{"num_attention_heads": 6, "init_std_o": 0.0376, "schedule": "wsd", "batch_tokens": [16384, 32768, 49152]}
Each number is 128 + 24 x the weight over its row's rms, rounded and kept within 0 to 255. Layers, rows and columns count from 0. Numbers have three digits each. The size before them is the row's rms in percent of the matrix's.

# layer 4 MLP up, 512x192, rms 0.304, rows 237-330, columns 0-47
086:145088158099147121126134079154130157149112149085120168176120077088101131117090107153142113111159105132133124125153121117118101109121127132104153
091:136121105162131093098167129157112089121127098113117110108139080197110104137094123130097151105137131110109153136107108115113130176121108121063105
099:140134129137089142154096134136104126155098130106140158139139088134133143128107119087153125110096113141081106108153129131168116127097096124105153
102:096131074153106119124135123134136119143128118150097143106111140172117116116145139122191116122103154129125110170156139162126140102167161083128115
094:106072132102124162114120183130117152088099167143132157126152134160109128123188136134143152115123139104092146139079128166132158108167131121146176
078:092087081115126118152104110099119128145121107155149083146092110098107154110070116165103137099118100147079130110158143180146100101138127112102153
107:139113145092133139127133076121132107091140136126150154113109151142154187135145118106149118092158156143115114109134086145125142159121144119110162
106:120122106163204122142122125134160127125137138112160179091105149162139143146115135133131147153152161116134124134126158096097158137108160105160112
086:115149152141131160141162130072121133120129143131146121147095160128138123118151132107132105133181117119131139136144128127122126076117116122097122
104:131102135166136113138137152129128095161153120174136124108173076136112096103120139120130094139130121130144173063134143131157110151172135117159105
085:086108079133092107110146164183132148145130134166118117133122158119157137170149137140127152127132113115141156136126116135134138083137082131146114
098:118145147147127113129161133122118157092146140108101133130121127128116115120143156156140138146103144116153097111181120123129103141140114097076142
102:127134101096149121131144132122154145111107121141103125171091135128112132075121156102074154123098128115121079165122113125151119166090105133106140
095:068105104111107106121120144120116147143164130105154166124158160116103136107120120148142135123107127160118107160141127113113114149155139162085115
101:120164094139145154124103091134113107149137139161134118142121139140149130146107167123096172104127146130162126141144120117124127098085140147108101
087:134136154130081115122126130125165135102137147121138167092121143095115148149110125101123148164138098122130142133171132131138150104139144160113096
100:114121129098164057130133127150124151114091154126133158125107115111109132157123088151137131104097135147125146102121110102126161118125098123134098
085:143119085121125113109117159142141110176097128160130124147111118099105155119171122071125146153122082090126114146175078127100118099092133097177105
106:098043132114105137136102114140137161126115096181116161117108121107139129131169144132127152148128148131140148127100113084163126148145136125119108
097:172124127130156140108112123157077120158154092101100141120174122095096146093111135142108176115112021148155125159172115083118110148092137140137109
097:155162116113132156135110132154186100141103089125102138104129138133122158120119143122131122148133137105134087124089121083153124144162131155145093
107:116159136146123165116135115124104111106113147128124174120136147136125116098091115135090130168146112096121136140155111140149163129160131136102148
098:135098148123124102115129128172135137126167119098120132105097132144120120121097120106136143133140112155104104136159163117098145129129154098079131
092:178127142149153113120149114130073117139097154148126093149136106161126135142147114125147110138136167131167142136147088159117151135137096140122143
092:116150157101109140152157115101150100139097173111106086114098125125142111124083107156105155130113135121120100124092140109154114145122147099112091
110:106101110138145131143101150146164139138147104133039083143098132168109102100080136151129137123128159116087092101140116119104109114159107137117140
096:124106140118094116196099116096132139156132108099147125129091097118098137149085117131112142100148091142141112175127162147171107153142140126112119
101:148144112142117139116106138116116132164167120138122113123110173147159135112142157139114150119089087109129116138130137111095128130121110122099164
096:093125151119143158098126089098135098158118119111109137144132154096127118091114134079176104120160125123159098145135099139132096147126153135138091
100:133128138144136153122112133179131189151182137092179083100123152153121139157124135153132168142153112126101142122067149118151080153101118162113168
112:087161140149110129160144109142126144139097143133117133107174183132125134131118139085172170126117183167178101107120113143124130168139174108113106
093:120118077155145098123091123127088093144137080115095128158117148142191083118097114123107126118111161128126098128124103134163099098144137161111130
098:141151124139155137144152144124128137134144078141121123114136135130108113118121105137103128135113129120158155147147179139100137143076130122152118
101:113146143107119144107095110143144119142155118113145136141063150143147139065103177119113120148117178133120166148082169170141091158097121129118132
105:156121164136112133163154101160109096114150140154103132133098126136104100095123132171176115097148097145163137104089175108055139137125133116113162
101:145085139147094141137130084151102116138094137118137132093112139147093095144060102128171144132135118145122130122159141143100155145143119149120127
098:164128124149115147119143188091135174144130110114144137073107121130115134176139128152102124143105123079123157117128106114102151124150139098107138
096:108187094150144148145140186112105140145142136112086122123137119126136058159136102135115139156107157141108132102107164128122125131115067135105126
101:138124133121112136109185088142093103131139137150101106094079103104118157147132105159143137151145128122122097146109129153122123099116075168131148
107:082141147125131113128147132128124089130132057137157126138102158080129108123143144145140143159105139101115137125134155130121191127147095135112136
097:114097118122103146128142097097127114159184127098132116093120140142170158189111108090160133098148159128115152137158140125138125122159140112101108
110:136133115113134178145124142169102142112118136126159121137177155136101105160158136139142153121171151134154147154092093085086151135128127151088107
114:123126119138067129149145142128115103153118133098080141126182145103086158153122116154110152135064155136113098110137162136111120142178119125121119
107:101101162127126137125103143118127104111085073127111142149133151115077129109110152114140136157102088150148112053156099168110119075139114100117110
101:109136084093084130102115161101134130089120128144113091114108108137153126104105142158074112102131093133121123140144163168128147129143095158124098
090:134138157145109107099122140094132122125094168103136099165147108127099154088110202123129141126113128131132103118127154116073125148116143085128119
103:116171129150149163158108119134142133139108115126076115145117123150120084121091129148114114173138083089112108101104133136162124148145174125146103
095:125168136148090120158136091110150081160133104194112093127153119120164124139099134146110148104137135128144132137175115154167148078162150168112138
100:151150135172111095074130137146147118161115098148161086135146122154112131151130097098145200103155124136127145144157135115175104121131084137157151
103:113144142151149148131112160139129153141120130126117186091161148109132130118158145130163120158124150144145178135108136118151133154106159053090127
100:098104106135141138156108160148104108150098175111110093086139117105108136115116171097146121151117152130151124120171151112119144166149080099143096
107:170115140112114119122173121152146112153085106139112116158104137133126144093103129133142103128098106142139112117186181066067110103168159113106138
102:141159145147164106044153154129108126134131149128140117116114106121038097095162123150078090157144161099123138103141114127113115131114160132111113
083:179141131100089108128139143072085152118123120123091133143119095100118151138108111112155135101121116144172127145140064078129140111134140122140119
106:126135130160164154112122148110135176117126082142121125123141151156106143121103103128153130154101126134148139147123113156148117138106119111151118
095:129107164125115136126101083108100084130135096109139134097134114117126138146142129153122123095173149126112118133112098106157118116115088132154145
100:130116104120160145124138147119135121128126094063101127135137096135128138147116193185119094103116115101115140159150129181117131165127122120061091
101:122130118125133113124158144119173146147154153141099127144124097117142136112120145146128130115120146110124085108112115114121134099104167087076111
100:131163159151115147093097177120153147148136119089173098141136120116109120167143143122091092118141137137126136146095114174141127156135172138101147
102:132129150105138158111100122115108133124109112142123136128139115131121076111187131121118123137080107135175087099126127106121105170092136095129152
103:112160133152161125130148105127104122136117113135129134142127126093103178134124106172110101135090199156136110162160117137099120113130156149092124
109:129110138115161162113102110130139160106090166136118149128153119086136169140174125111078083134146126091170095142148086101196120121114097121108105
100:089136158121124134161117132139156167107135129146166163097107117144101146117107122114090127131160173147096130115151178120128144137119107102120076
102:142138151114163083112139087063173120107131136118171084119114103156145112127139125128170160144113087135128091141087123155141108110070118133136161
094:145115135153132106132161077092145115137090085138147133109118128090149117088120138099100093123151146102103134118130114110119156177152118099053116
114:117102109151139138139179151058133133150127108113137114104142115100079113132139149139136187158107115148139114140140117124146136169132119122111125
097:125126155111159167098121142130156135159132121132134115129121126146118151114134132161137093131117098148139136124112111120143122112098108085139133
102:099128086110162160108093146096164116153139142162150127105139139165140101144109170116128127125143118128148118128130133112088152146138117110114111
097:115109101110098146126120077120134157061139158108112126137122128145141143116119078152157129138142152103153106153127179095148141089150139113122122
109:134132164132184141132123165130100111106112155089100108142144131109155156129133134099091094114139165174141132107145136120145137108103149098144119
113:129105137129166129130135088141119156129151065152138154087185113173104137089109127134164125146119165104124128149143097135111176099108174137095148
092:111135100137110132100168161110139162117137132150105162119143116112116134135166114118134154107127156122110052106162126113133111155149169062096144
106:116133114130132182125147110086132111140115120122089162141127127115129117115124124099149079163080133138120136187108102117137101150175123114134114
102:104112137152141142163129186139153136115126140136148150141111135113143134129087139118110167145105161139117118128144150111129137137137135091123070
119:098075139162124121112137087107137162123116126131133112166113082044113097126162117165157126103132116124110104080143127127161121131136137070131137
097:131143153129119111122140132152136129122122148107164128097106130141107101148122153125095146149160121147131131138126135116082135111127142116130134
105:140132157164142146119110118125134121119127137119146158107101132119074107102126104140117094160083107119072126103149136116106133106100122082108180
100:153130127097161150126106144085152158121145113120204155159156167083140128143133100149110099154144150110126143115126160130136119107163103149151133
108:121119132108116160094133120140154148124158097154129121123154106161147134124147141143120174158156134147145139114114121135162125142086112152140154
093:164095115132128143148122117143131146171141110138175105136123102109101144134130103095150097111119165084115101145136161094140108150149118082123128
103:126145144100131104132154096084109112135144158153098130139171115112116179128121115126133095091103129152121079102140121131107117114162149135119130
088:131156144119136129090144127091085139119121149146142125160152107160168093110103132125117106116121124129110172134115127099123096105103111124104132
100:138132132141147159135117144124125128136141119099122106103125153140106157138133077129118110143141097148118075135100135116102152150146145112059131
098:124151086110140136144152135097158157181155168153124154142125138143136113124157133145144101129139099142103086150151152099139131129138105156089170
101:113074147123146133147140128118146126111134127129127147108138135121133133111143171118113097071143089148140139093125137117125095074154104126153174
110:124100124139119135131106130125147144104113078124174106142116110133129118097118110118142122141134095132122151138141111100090076159125125076137072
090:151130108161133131137130147153139097165143095178127155102129167122114087162144152121118134114106170141155116136129160108144157085113196088110132
102:122096091150170102130144110127111075104120092127161088122116134134144078142112129152119150144141135118157129089146141151132133142135083073153132
109:111137160136172157091152132147116116079169153138134111123105175151100086135147120112114130066128118125164107119148131146105144066137130134123100
092:115180136143125135172159116157120158118082103145148138133125135102145126114107085150108147113099120130093116111117128123094108156097118133161171
100:120114158139138124121132152130154134126138148129118141125143128124116152106107154179160172168114121100156114109133135144161079099142149169108180
087:146091142085156144106107131139105117162155148092107109160168119130096116111147149136151142154127169126147120147117102169120124132119112122079126
105:108098105148104119128136120132133135144179141145143098134115135162130156175100120096119169114138120131138135116106099149092132091089103148120174
095:119139152141125179133109130101112089167120104121154146146111075106110159096100137137122147103190153120139184102130099088163082133115104138104125
# layer 4 MLP down (transposed), 512x192, rms 0.286, rows 237-330, columns 0-47
095:152073130102146116118156167170113103074136104201083132125107136125085126131120130097122118163110128139109132125124113096096105125165129153143130
099:091150161117118104140141121145060127101167168117141120131137114139166175113134105103088145123084077126137155132159155107111128145120101130153144
099:082076129140146143148123155125112134091155132152127123113105099174107135144145126094132133140089111084141128139166082124133085118099143102109133
102:147129110112097186084118139113132163130158106159134129138115156126136105107122134095165175098175136115122114137082140132144133112060114151091136
089:179150108107143116115162144129124172146138147142108122119118135143117123175180116141102160105171120176111136122119102118148125165123144122132124
077:157141107158127127124142102143138123126155137095131138089107130154123171141144129143126118084124098155125113157120094143165088153108115123103115
109:134131131172141072105115109111117117086061130098150155114121137128108136099149130123095144141145148120123120134146148169167161096171101112119163
104:165139145125134130121136134140141121102095127133135148125137128140140063094145101121080111152140109158105099099160142125119142109121115093124169
092:164082123104126149105119157103154090149141096151116127158148133138137118096134123135160076112133131123123180118135127166114150117113125143116133
104:132159127151129097101132132153106113170093081129124122139155115139103122092062114157148109147112118142101164107155200112162141115147141161156147
093:151128096108126173112130095141137149114150121105106125134164174149111151108074135157110127117134141177110112133072132087124103144091154123152134
101:121155101120189134106142154127104141085127161171134110124113116135125110104147150156122167109144149101146133106115105134132095105117127119070149
097:145154089113136146097110147130100160157138116068089145106129104088116097140134122101131144129116109100097157157111103170124134132106084168123116
097:128102091135128127185133111150146128146137147172112173180114120105099139101179087123145129115174115178092125101149095156124147116084128109125136
105:105146122122134170158148127142112129140141084113129143155126141102125149129187158126133141137122118125115125138148155125113135139185147136160145
097:182105136082140120134123116076116157128116109145139167106145127099138125147106104101137116151104142163132127132138117076113126140127134122097133
099:143115095132164150107129113074108101109129167165160087104128136105172109158162138123142132098103177148143120118135172127128135078140117131138098
094:145117113100104103122102109127096116150114112118149098118118153168134123110085103120118142143148144109144145095068121125104104116132103113174146
103:123135105162136068147109102131117150146137141147156116122092169086176105134136059105134146093147147145143163144143130111152120144130129108146151
096:149094138163131128140126136062158128132112127133112140137105092098138074132106106147122133149108108111120090080111082129121125157134135165149142
098:123118116106127131140143119133164064146108155121098091143151138114141117174139153093159165112140148103113088123194126104138114132144139113149117
095:174099134126158123121134131134148090154099113207131119131172088153083127137116117125163106162128130135101127152107077156101136128119150122122139
098:085149115100131132104110108149091138160090134108173114131122160112144109111083148143129140159110154090152125114117188155166106144110159102135161
085:080084156161138158120115131122100134158127140096115119156153115147165138122109129153130152165143171124184125136117164132152126091129133083116117
106:134128174143140112137110147145122114140114171083124155143115097101100128127168175121071162138106127136142137118134153136134111130116120104140135
110:103144112142110192137111085134124168128124114173095099141103146123104091124111133159103144143119138139145122126165109124128101126127070125104152
088:119136124134169121143143098065140152181181126142134147151130147099126126127097123115111109168117115116128109114096122105133147122113139120097153
096:175146116117144070103138126114113172133162155146089147135133079136081112136155065122122135151142154117108139131125077127092142080100136149179147
099:107092170136147152175142148114124140111113115155109088128133188117132108157110138142102111125113165139103086131082097111132133126124151091125121
102:177167138177152122081129116165112115123128123102147144119132146132120145099110158153120069168134124129102179118156078101122079130150138151115113
110:119117095118127134183140137113126151123143132116136122108193113160094167145098118124133102094107114127113160133121131119116177104120150169125127
092:115094138115113157119156152120165122168161119111154157152105119159114138137023152136117163129153146154161154119093162155123096106101159167123122
102:186148124093169128107155138148140123114134100128129089099144141155119119145148151113107145117100122159122095085123123112132150137115142097166134
099:145167142133118133128171111132125128087116097168133124125112112099147147121173145121125093117121117088110135130163133124127094127145113110080131
094:125125132152134148123146133120122133133137128137168116113117071141124141124150113135145082146111195080139150146135129120135095146128149115158128
095:119141134107136139108140160143151184123073139091138155142166108159160166118118121131170081131105070130102116144097117145149104144144089168124154
097:138135129154144114070116109171145098117166101120132147175135166130078097129140175158087132082169133125112107138149085198173148123106112114112140
088:170144118125118114148106120133123141100185121197120137111084153113088140122098111147179126140127123107165126145082163135115116148123134139137132
101:122166177138122083078154150124134139139171159119165141091129197123126129122137189133144105086125115139121094125102150137119156120164132132133124
108:133135097142121133106136163110136091177093127150104078127146129077118125141140111116159185133142117128136178102134141143159208107130150134091135
092:122133152151166122121133122100112128097161121118128157174149105168103135160123133153126136157080086168111093093116100125136134131135177121184116
106:147131116094159129121093098128148137113105138120150112122136134147123115162094108186146197167108083149084159139135158080111133109152102168124144
094:135150109138165166100121137135128158081144102095146088087072132128144118109147136100108098141157127118128150145120109123097150109171169112138141
104:088123095104143153162139158112141130135136133121123160131146086108121094111150129146123078153143156144117137157102136137099141137144146162170123
096:147144086127144101122136156100127177130122103090143144115137166150145101135119122150116100112115115122100124160130063100123158098168104132161157
101:100117103174126160134132199117073123121168123144155101114111105128149096113143130166168173093126133130107129121164106142107126128134151119134152
105:163148114153098107138130109102131140144132130129114103150139121120111144148093126142186072129130097101148120084103167122138123142154120160164102
103:118132096155106151147108140154114140134150129151153105159120158098132138167105126099157088118083138095138085109117123098095154105133085089116120
097:137089143100148121148139147122124141096126100145101120093126118152138158136141133125120111150150181125159156155133126127106151118127168123178107
106:124143151119103160116136142127140122177116157152142140086118098142141141144115094126134123135172133161170138128126136075122146072123147114118152
103:137167154131149139126151098141082103081113131152127133136151130151174165119119133155134132114134142135150153131125096115126116127160129065132107
106:130194143128130157164149102153122105141136124127148156176174129147086117159113109159156091117159140140136091095143133162148166120129144183122149
095:154150180125161142106157102135123077104138140138170096134114115157140131090092158192142096110088108128127108137130169105144155112081121117147159
092:112180126099081155117139146099130120191123115147100094104105136114133118112152187101157146152117115131106169129116120118135131097127100106147158
102:109097108144173095111087125125096112117128083139114089152097110152143134104152160134103127132093157121129160134140129148148123114146158133126147
103:144147106150161171122111126134078141155116099140142147128094123132096112120105118110110133128195117071140169099106124132104167140112145140110100
103:123112107161099099123128149085140140091154159085085152098136116124133110169122135152149198123118122093150143148126108137124160136141120137118113
103:108138131117128146125160132137122112121127114136129148111147129131170115110091139149151165144140133117131079124111167154085183131110161129138133
108:123113135109186124127142135149120128146110107125091094076139168130116107101121159125156137130186135116096131186162138133104116121106150143115139
108:107112136133092096137109093130134110112101109118098066108124113133157158087194085135113098151155176139117129162152136090134124113141153167126107
103:123060109118126122153138134116181120090141159126144125106137179093145166155131123154109096132122152184128110119156121121128167156107131130110076
106:112159130132130114175079098101169126104122132163129103146144094070132122144180126151116110134133095127130136081148139160162149156123103118089117
095:141130136103133158149126146138159147122135118148126146138156082092118136132148153123118097101139129136119150144103157149088099125113115087110088
100:144069115129161149151159096090121114136131126127120114118093113146161148105120091146149179146142130122153149149118128076128091108112164113131139
094:107138143146118164168116118190123124095123152141123080134100123167145182073117140122105127099109141156089125117093115118135118143147133150147122
113:106102119080122109129156140140122144113143109129129089090114140109131131151153109140093152143120111146135119122097107120066120144123098126162115
097:133119142115158156138139142140195117128122111114116104134117097162169153126145122159126117158117155126119133082132109149094144113107160123143155
100:129129134111150088168113069140132111125138121131111103092119119125129139167203149127114122125089158116160135117132125114108160157121113129139101
100:115116110127141131163138104138137140132114159135117118119166134119171133128144108116143099169076140186126155129137155086110119100109115157119172
098:131119097194162141145166144150151110127110137104127155061111109109177183110097145108118135131128127159127131140087149139134099122113128116134127
103:131095133125122122193135167111086133132107162148140093143128141171115152082135106110121157088131088111162183128136134087113117146143125128147128
090:135149145095111101114093121139171097179156177147141150116087136136131175113128142130086133160131108151113143136136145102192176084083113145103146
104:139149157135117123142175120137112144149174141173097142102135106170089126108202122157139168112137137117143119149158135126116130124169142132102135
107:095147080151146141144136120126137155117135132109162170081095130083156152114103157144113101129120119112130137118109152175148127131150179104171149
112:110082096092116149128152142110147163158136151096167140097153131122124119161140150167098131118120116106122128138169131138123165125157088123127130
100:136129092144106139092130117138134109133153158145103134137107121132107089131142098149153110124123119132120109167123090148151123088077126132144101
105:141161101099120146131126132155161144084126102113148128151107180135069148127102144136105148128123112078130115139136134156127139159102134142092141
102:161105128076121103100148136100131127147094111117106145142139156149114162145101171112136152115171144144166114105139172141101126106137070144130095
088:067122166150121121138121118136129144134079115168108165157129127137136089111101113154111186116143084149128148122124149127127069081125130099109105
097:129123134126140142096118109107103127096087155142123116111108103089129090142137162128098152134155158086111148128113153162152132150125113125177123
109:140121104098131128111182137129149140115141123137088138140136108099098098151152100122136104149162136128081108109133127140090110129110119161143088
088:137115130162108091119105092120117086142118120164154149141129114098120083143128129118098117126128180122166112086137154140117118117144104108113147
103:097109123139147141127151117134137137089076103120118122096136105088154095120143110120154197108119079105153111120104123095107139153145095133115126
096:124130118078092140142122145108108144117127141142132098152147121132141141159163116135159140128132115103121164107130127109098178120163172126111149
096:103124106114113093112138137108103131139149159130145173132140123082130135114179137139093139122107159126141119092148117158118119136117090116119129
110:091154143136108155159094117113156139156127150143117184140142147140139178066143128106099080123110107144134123134129086138177153160134132164141161
103:162157113120136105112177142124099145140088144122106133172128137151120098156141148101145138104108134134108089122116149086114093065139178119116094
104:164184118118111113112118104118129116177104163162152125138120107117137082146094148141129100158117145151112118083150122131153128133116138137135157
094:084105161133155145094119113134131136152101119143137114163135108154146070109120112123131101115059151142159109137143168099119147115117133124138116
098:118141111116137123142125114134081139121107098094119134136114145148113133122098131110083100117099122120141127112164093158104126124128099114123141
104:108115169106104153070151146166089137144169163179144119138129108154159118115208118105104119195106108112155110148149131139130173144106125141115108
091:073159101145096116139098136102135172075165140144137123083142116157133115117112109160136129072175082122126138170113122102123119139141132138136135
101:084148134135147141123139132125104162164151112163167112100126100116126154158165139142106122152109133149113101114129078156127106123126137107144155
079:118128110115118113117150119126138166133153167185129121124102116125130092120167169123139126166134161108120103122125119142139163138128121109150137
# layer 4 MLP gate, 512x192, rms 0.29, rows 238-331, columns 0-47
100:137130126154141148137132105123116171124128115182130142128134140148125101142163111127153125164130180162164119130134150135128143157178137073113154
100:104147133177128155129121119125108150098106170128155100137106130103127141166161087123129125100160089106124124103149130107170123138110131121169149
092:114176112137153145152156118132131152121124124137139166095114131139111160118108124141146113123127150108130113138120151130112129128126204121099092
088:148076085080127098149170095126135107110156152100087132099155146138117143160116145143179133108121133159106144130107129134146150156151142117136118
077:113133145112128193108090125089108127127134120120135123140137127191131124100130108115115153144108156131122097125119120151115082104124128129114138
105:112123109105194095097135130116117130137165154120149137075111163124077126119155132121116112170156106110163180161085117132118106179122132122119114
101:121114126096089150132167160083134135119138143150138141112151091093117122141158129138164115096134116118130143078084149157130134136125117154143153
091:139130090147126147204182120078093101147144144147143103125135101119100101170139109140131135098088172101123131139104143147119140103147118130115147
103:112108147141093145126103128142128146119136177113131134135110109145183121094143142158141108127134141126140156152094140186121120116096162144113117
094:173150095111156142133139144149137134114095123098122096124144146139155084134069101127110147091152113107152117127115145171113114130116137133129089
100:123172146128125110130114193097139112108085108136108092135114116118123111141142144139095088123158137112130124138127183149196126108143101117104131
098:092124106163138068119111162177093133107129128140137153108129134112152130110179087164134155152149127110105161118130103110119170148146127142118123
095:120130122145118114138149150091130083062144136131133128107128142160117117138133069127125091126139094151142141147085166161109136103116107113084097
095:163115138080144132123172116079145107096107148120124143138163145147109125136095140063137155182186113141102113091145127096098110175131093126079119
093:130127149122111085140138122123106149152128110100169120110146110166096101105141163132151121096113121087138142115145147111120144158126104118107114
094:096134085132148135149160109083120125123160147118132143150105122150123123087129116164082127141153149164178050154135142121118113127137137083165096
089:120150163143144109170159097110098165132139144096139124155135122095186134175131095121094112124128154176149173115063116105079127111130142143094120
103:098154158144135132175110139111145082137177161128132115093178139138169133132171136179113088121112136095160150134116159122130100142134120076065120
097:116148113126172078132175138140100150129131076173094092137162134130135127119144122119134152148092117121156087146136199122135173121162152176150090
107:113110138141127113182142127135074156128139147125144143153144111138090151109101100138116115092124094142130125085124102157105139172071127099099137
096:092131125145111138158113141078113124154133188144118115160107100132153152134131092119115153124146125126144147121145131164110134100163167164137114
100:104149148130068142135097138095131153157184142195111122139135114139119114190169095133108108156107127121108114139141139111067167108158104148072155
082:143096122085143142125122127152179097135108143129116147117109121117093131119097162080205113103076112130118137104115124112140098168107131139150131
099:144154132143155117088122139165138145092139086118158107128144157108126140116146135120108086091163126143112129085130132134095132123125108157146154
098:162155123141133138140123123120159121092149169150118110123141113134101115122121090147079141174146181117145112157157150137121099133107089120114107
093:107080163155105143158161120106156147124132137162121132125101115120123124131137160114107127149073074107124182145096095118129139133145142150143148
104:128120121111124123131120148146134096144120101135077117127116089114113104106129110122162147118135135118178104148113160116111100123141109135122121
096:144140126108099158154096081151117163104115130161124130124165145157102118158187142106133120111130162130095115090101124120143094103101126100149122
096:120176125106088153135093120131098117122160102157135135092106110138153147137130136083121135132142134149148121140131151120120162083165148144129133
101:057118129136108158169134137131145131157138133104143169153165167186087147144098111087116155128137156188122083114156110120123137167150147111088117
088:112133086171114123110136163131129161111146126160110115166155110130139074160163095105102133116103114161164162130133135174112132105179157146136125
099:099135106123185171135114128119109114104146112141109102105134106145144088103169135105129085126151115138145139134103141102073111162149166144141089
092:142157135125113157116123124158154180122152112153161132145079123101102126064120090090092099120128132132187114123167149113120100122115115124114143
102:128116118145131147151142145102105125135159129109138089129112141123112123106109117105155120114131141128092117155100136099131101135132136150135102
106:115119104125119133138159149126151111110135140105141114122148088115116129110118111121157178126101124136134120107154113103125139140170117136147126
100:096129138083125106199125115119119088114123135133108121116183125131111142119114105077109136142133148142137140117121111109106128095166143144141115
103:134174074116107123126148154099139153121132124135148098142100126151161133173107144119143122137114074117134144134095149109097142156072101125130105
095:086094127120103149094073133127147118144196136151180147115168107110160123133145157133149119085133136128118139114095173131140148125153178125117164
106:156166116138079163082117211120166104144171129168144087124118113123133101159136129118130169099125092114147102160133115100125169129127122117139096
092:127119087103148138120124150117068175109143140119147110111155065124125144132081107143137129140154119126124117117156129122154120131110111173105118
102:114154140125112096116114131117100121093147134137135101117151171147159145084105098108128106099123120137105117117109117143082116135130095107146115
111:123170168120118136127101164142143096109194107146100101088147095151153122131141179105122138171121095114143131117107111087130126126129154123136191
094:113163110148100156107139109121131112105140136158129139142142115139140158150101163137125138174119155133176093143157123091130149152154117143132112
101:145137085086151113125153146106130154094169118106138096123135136166158075141123129165116108122102117105137097165160177146126143169142074167130119
103:081126119117089155123133123111149186110135111094089099162171135079119140146104107134122120156129113102134112152096115140126120083180112129092169
104:089154118174139113166095142135142178138119115139119105153087141145130107113157125120120108160146141101125155106066105105141147090099137166116095
102:137108177079124117157085157134147162104152125141118108124150140120130118131156079089136151099143123116143131150153105128121130115149109130147100
096:128153122123136073145142106150119127143128119169126086117136162159117144144109100158114178102091124109131104138134140096127127103157163130148092
102:093148130145145161124104138159156134095107128126116140085131092107137125110148138144116106166153149143131122143134142161084119174138090101115081
102:101113124156134126128138134091145146115161173103128164128104160145092130112113111103098129157098153115185167142108123118147138178136125163120131
106:109103129111122142148106112066121090152124129141123116111143144151141147128167120128141151149118079114151120151162124168103104158159132120111175
103:165134079139107115160113128114106116122115135120112130139148131130132129123147109123205140125123098186147121116129186092127144156134122108086107
094:133108161107099133103127137122117146137129136123119144130122102151150173155139143095124168152155143130166147110101123120172162146154153134088151
102:125136123159144102119108121156109155138122129084100146117093069161095128161073127130117099116162132110114155102127133137123127081189124121138121
099:192075128110123127119116104078133163112117142085116108098120139113132161119095091123162119163149163109097141139117140140125097100129141130191138
104:143102120092112177145157127089115107141128128144103144097153127078096116116141153162193143105168123101155163145136151102140113092084101127120128
105:094094105124120103135115127148166142078154091131143152160094139128122124170155118103099140160131135113093148185149183103132123123127113153129138
100:116157187149158132104085133078136138110124121151145131127150137152124131128111152109136130132158168122105134155108108145138128115129134126137151
104:111119118104100149160189156112098116122126134143162118122096144169118144128150149147152114100137115071141155127126104115111111133129122108109159
105:142097095125107153102162121102119143134146116126116172132167142102119107151103166104116130114096127084143151125104137142098149097100099108131115
104:127180114111094119122102176077102212131156150145100144115128098102155121148132115137087109107158140149134176076126138124116162142152138115135113
095:103144160126128174187120112125116132101140157169114132142131160141161110152173120148133118144146134110143116127152139136144112123121175140177128
097:114134142116132131099115158120103170069135132115125100134164112124136160141126130171092158104110167111168139148106152108132128108126123120114136
084:159159134113118160162134136116150157110128131168155127099122102125147116126113140108114137146146128074123148110113112128094134125131104099117147
110:129156110151159103131128146122166148103154099140130105137159074167179122143106121039130055136115182105107107118156129122134125135080133108136160
094:129112106073111115096154179112135102117150114124146113110181173134173099142111123087174100126133138125161131145128169133148091082099153142116108
098:165103154156111169069119162096105146107132123087145146170163120136114117136113121110086127126114090102154119123167150148143100184156124126109143
098:119138110125128166166162133156128163109130132125097144125112159154154168182105180164141127112173135154127149165087113146116123096102163201114144
102:127102152115109152129126173076125106141167140113120112077136116160116138172134148113089125119142155134142136086052154096119115111111139092141093
101:126100131126106103129166131092144145111148134124151167107133071161126138089120108127154165135138124087144110100125146110117156137137145122128147
095:078120119106131108155152160139101118098119091134137091115156094158123112108115123136104135092171122165138083112135090187108145111134108122162106
111:144114118142093142122146143134108140130177122153122108094093103144142132084134106138202145149173115164107133137105148116131148144121138111106074
104:104153134124119105160138140117129176137113110149180146096132138146123108143151138138120181126142117120146113130150153130093125150129158098130145
111:119105130153104107143090114150159102133144138195118116085110112155138151129113095103111090159151114108165105141100135101117101106133145142131136
100:090119186117098158073141127087145126103114142167176178099148092104174134152126165111106120139141144110138089118105140162145107134142151140139096
110:122119173090115110137117149131161067152113122136133144125162132187088132139137124130093121107159155122132139135078111127105108128148140104139083
100:097127156170124136104124105132100131101122124181136128091110109141126123083123133140164152159111100128176165150123101145138108167121128109080094
102:121089108134131089172124155083121111123096156084163131167136100130137137174142129121125133109087112140107129122108160131146140159123117131105177
095:129094156140121145137124169123106144095118147128128147167166132151155159146150122157157149122110128086134126123060113081100124134128146114101137
102:104099140117118137134111144155124171109138139132167155118116131116114103104136128123121133158135128122114133123127130114138144128107122099136147
093:125097134125115152120151154093156159149099141127115099132156131079113095128171124132146127142146127138095098105095136143093126142138142136177114
101:098144129120118157122068178115166155123156109156105138097124112128179118130146155113089144150119148147142165089144150127134136135107118115144094
100:149139148182139145123106165131108150158094079093176097145144095135126118130095160116105121099107152105147127147132135110131122126105121169140093
090:150133110150143148090158129125113105111152116119183131148126140156155119147175101121121107137113113148117133179076154124121152135151097129147116
106:102170126088133121167103129110153182149107123127157107080103087169122135111135174145130119105092113116134165135124133118116132134127110077145088
112:133133139132151104113140129117109102098100136138111141119086132170128109173134154125150154093120143129120105092126107120161191156112145140133097
096:133134106125131130155103130112134083089096151103096074097078179155135111136129089149132144150140104135131158133081126118106141137134174149098138
105:118162087114071113148117117103132154118089104125136161158105064130155171120115146130146130170134137132133151114094104100131114151125112128135132
093:098138121172104132127138167162121107096159123141121126130139117130141130134137140107121088129128126090129144115112109126106107096117130137068101
101:130128120082153151089135176114108104083153135131113101089178134129118134128173169129118140121127123142138149135110129144091132109141143157096109
083:087186102109120122142107145142109147115143166126154128107143124113183098121092134102134126072119116080123124162085105137131129136149117122137127
110:074121151171132098140162141109137120141136163163144126136120128173152110169105124130151144149110120132097120089119147140156166135095102110095155
099:152159172174101167145137150130129138102088119163112139158131077100140144126120163100126160113118116104146147149101135103104127156151134113129127
093:127139141159132118116141099101124159119127155163129116139166138133109128124133136146145137076131138141145110151113098158118125145159145129137106